Weights of a small transformer language model: width 448, learned positions.
Each number is 128 + 32 x the weight over its row's rms, rounded and kept within 0 to 255. Layers, rows and columns count from 0. Numbers have three digits each. The size before them is the row's rms in percent of the matrix's.

# layer 2 attention query, 448x448, rms 0.0288, rows 414-447, columns 0-55
097:125204096154138161120119152138104139092120130116147150149131106096119121170151168076123132126088153149168177176166164159102130106150132087191142141126110112043104099087
099:136175160127168153140120152075124117157137128112118187124103180135162083170128188145212068168185139071093131098134122113152119165123067149136143132111145124127174072138
089:171139097110140148076111119115148133119147127156158122129157077086144189081121082129066138152146101091107127124142227132095138149093125125167110148089121138102130146077
090:109099150110075125113094110122088120126079151144187109040035159110139152077173103162101199111125130150033103130133131099085101132113110110136071186137102082125088167114
086:157130141102105104146114145161063144083120146109114182159132097135162108140110080134149045085118144151191167116180086095107097083108120081119129091118151151106175076130
092:086203143074105130100137103120130119183090174110176181150146121135113135145103194111109131158089122141121139109130104149152138135157109130121058145160091109157142096129
091:142121163117166091131153188145187152126104123095150107143155145153183164107096174064112128138138136146135084125171099135148181180093101178051150170104068148167154109156
094:095111091178122106144086135131078134140200129134136189118118125198163112209166168167144102163129158127138044116067140130097136150097144111153143038100111144110078091069
094:135128145177133152173081137135114143101149142129105185093093080160114158090123118145106112129136106111085163105091131149108118153153119085128129152110142150120148173122
096:186094122160067122140108162092181080174169078165098150138125125204172098195148104113082090094117112142130173108143114107140148130134111106136121189170085073106082138076
090:089108090137107091109050175118141160146104133175120145079170152120151171137154121084135116169131117106156115142104098161155064135103123091058090129165124083088154148116
082:118133134162147189091120114114124165144140124140160107136127128112171111183041160125111191048100115113127113086125153113143106144063093166167125082141179126082087161106
104:121111101136172117149152095166122119152179083146150138129134151187199131072119154181064107171175179095136149147176106181112200123126164126135204154136112160130174128187
097:170107069158120108117093090113117110121110101150106158120123106134161115125157111121134107162158108145134169120117140143093110096172146114124130141167114163151115107118
089:198146180133163127084112080090142067186109071113150126164113093158178136078141123102106116098150123160086126153209086113090140110157162159159118139135164152111088137126
095:123089167150093120072103164124086142144137081118092079077066131065178137120143106137143114041145104179119161171105134088195117190120127100051114130130148113136139139147
096:094168134104159122198128145144099124079110139103137117069104090120106110117099131114100082136192081075109150091148186143175191133181112111151092110162089173141056176127
102:133092117084170130089132083125090117142110115104152115144139143162121155081156097076167162167133088136104116146161111109152111121074111146115110141142151131136128136071
099:159165113064142151170110157113107107079098080150186103156114081156147087164137165119117088177168131159143052085163208106112132092163109126161133091073102128157091132090
093:125088101073174109128125101140108148101164131123113146082054108123175102110064125135087145120193128070157039122134171137103194087098126124196119129149104174125123125093
102:110136131186113118190103075107148198129164162136125135093137103143174115130136132129150147129080171111107101070108095141116134124085116165155164079182166084121113096129
094:098130099121100120134160102173165145129107149090099139132106105095132093133125187119104139131142189158150100141114082137154119177130197159136187147105162153157132160132
089:127159079137146102040172119089143176087109097179101110132162133115094149134125155137145055132148136113205163143152148106144139100159079142180124122133106147075124083145
090:160094116129162153114175137094111166053179093066180116101072136108163101104125184090132177089159114089138153143086090124177156140130166114168109123137090164106189118123
095:162152112136087161170094161108101141097150124095178152158071094139151100134129107077126119147113099093112138118099092171176125096140141160194065121139107149121138101162
096:139088152105097158129134047138160124125101148161160114183111165173166142145147100172118075134156162145115077110108081130091151177117130073110174083109138150158200142122
091:148111117137102159132136136159090170117125190139031134139113074160150114154090179113089124100131119177052138093140094124163180126120121130107122130124168065154106143116
099:139187105139126109119075118172092094128120092189131123132193143086128119159169126111119129142071100084176140154140117123098103186095135065159149130105205091124139107089
101:114129136070148099165111115093147155152151114116123122105165120128137121085113151139127080155178124106086098085119186157128117126125158183097158098168115147146102170128
095:106121155149123109126104111102125107094154164120151101159078142187163132141098144111133132140147112112141075140099125111132138168113153184125190168150125072145122182117
100:137136133124181098135158137138094133041081125162127122173091162128102175145084167111136149154124132127140142130145157110130163155182142102139158108131123072081084120163
093:111106126145166134128093151095101133116091121115120187120076146134103111128103117149097143083148080099135112107094167099121065126049134144106092115111118143137125130074
093:160176109139145118163126108167128182124125135161152176149063152149131148094063169144098121112154121126118096141161109115096172106149193111086135164109137152164093181093
095:110136131117150123157175135098154129137174153098103132144117093145144117092150137170149101127101120134129077101177156131135175131155111131171135153158063125135126169061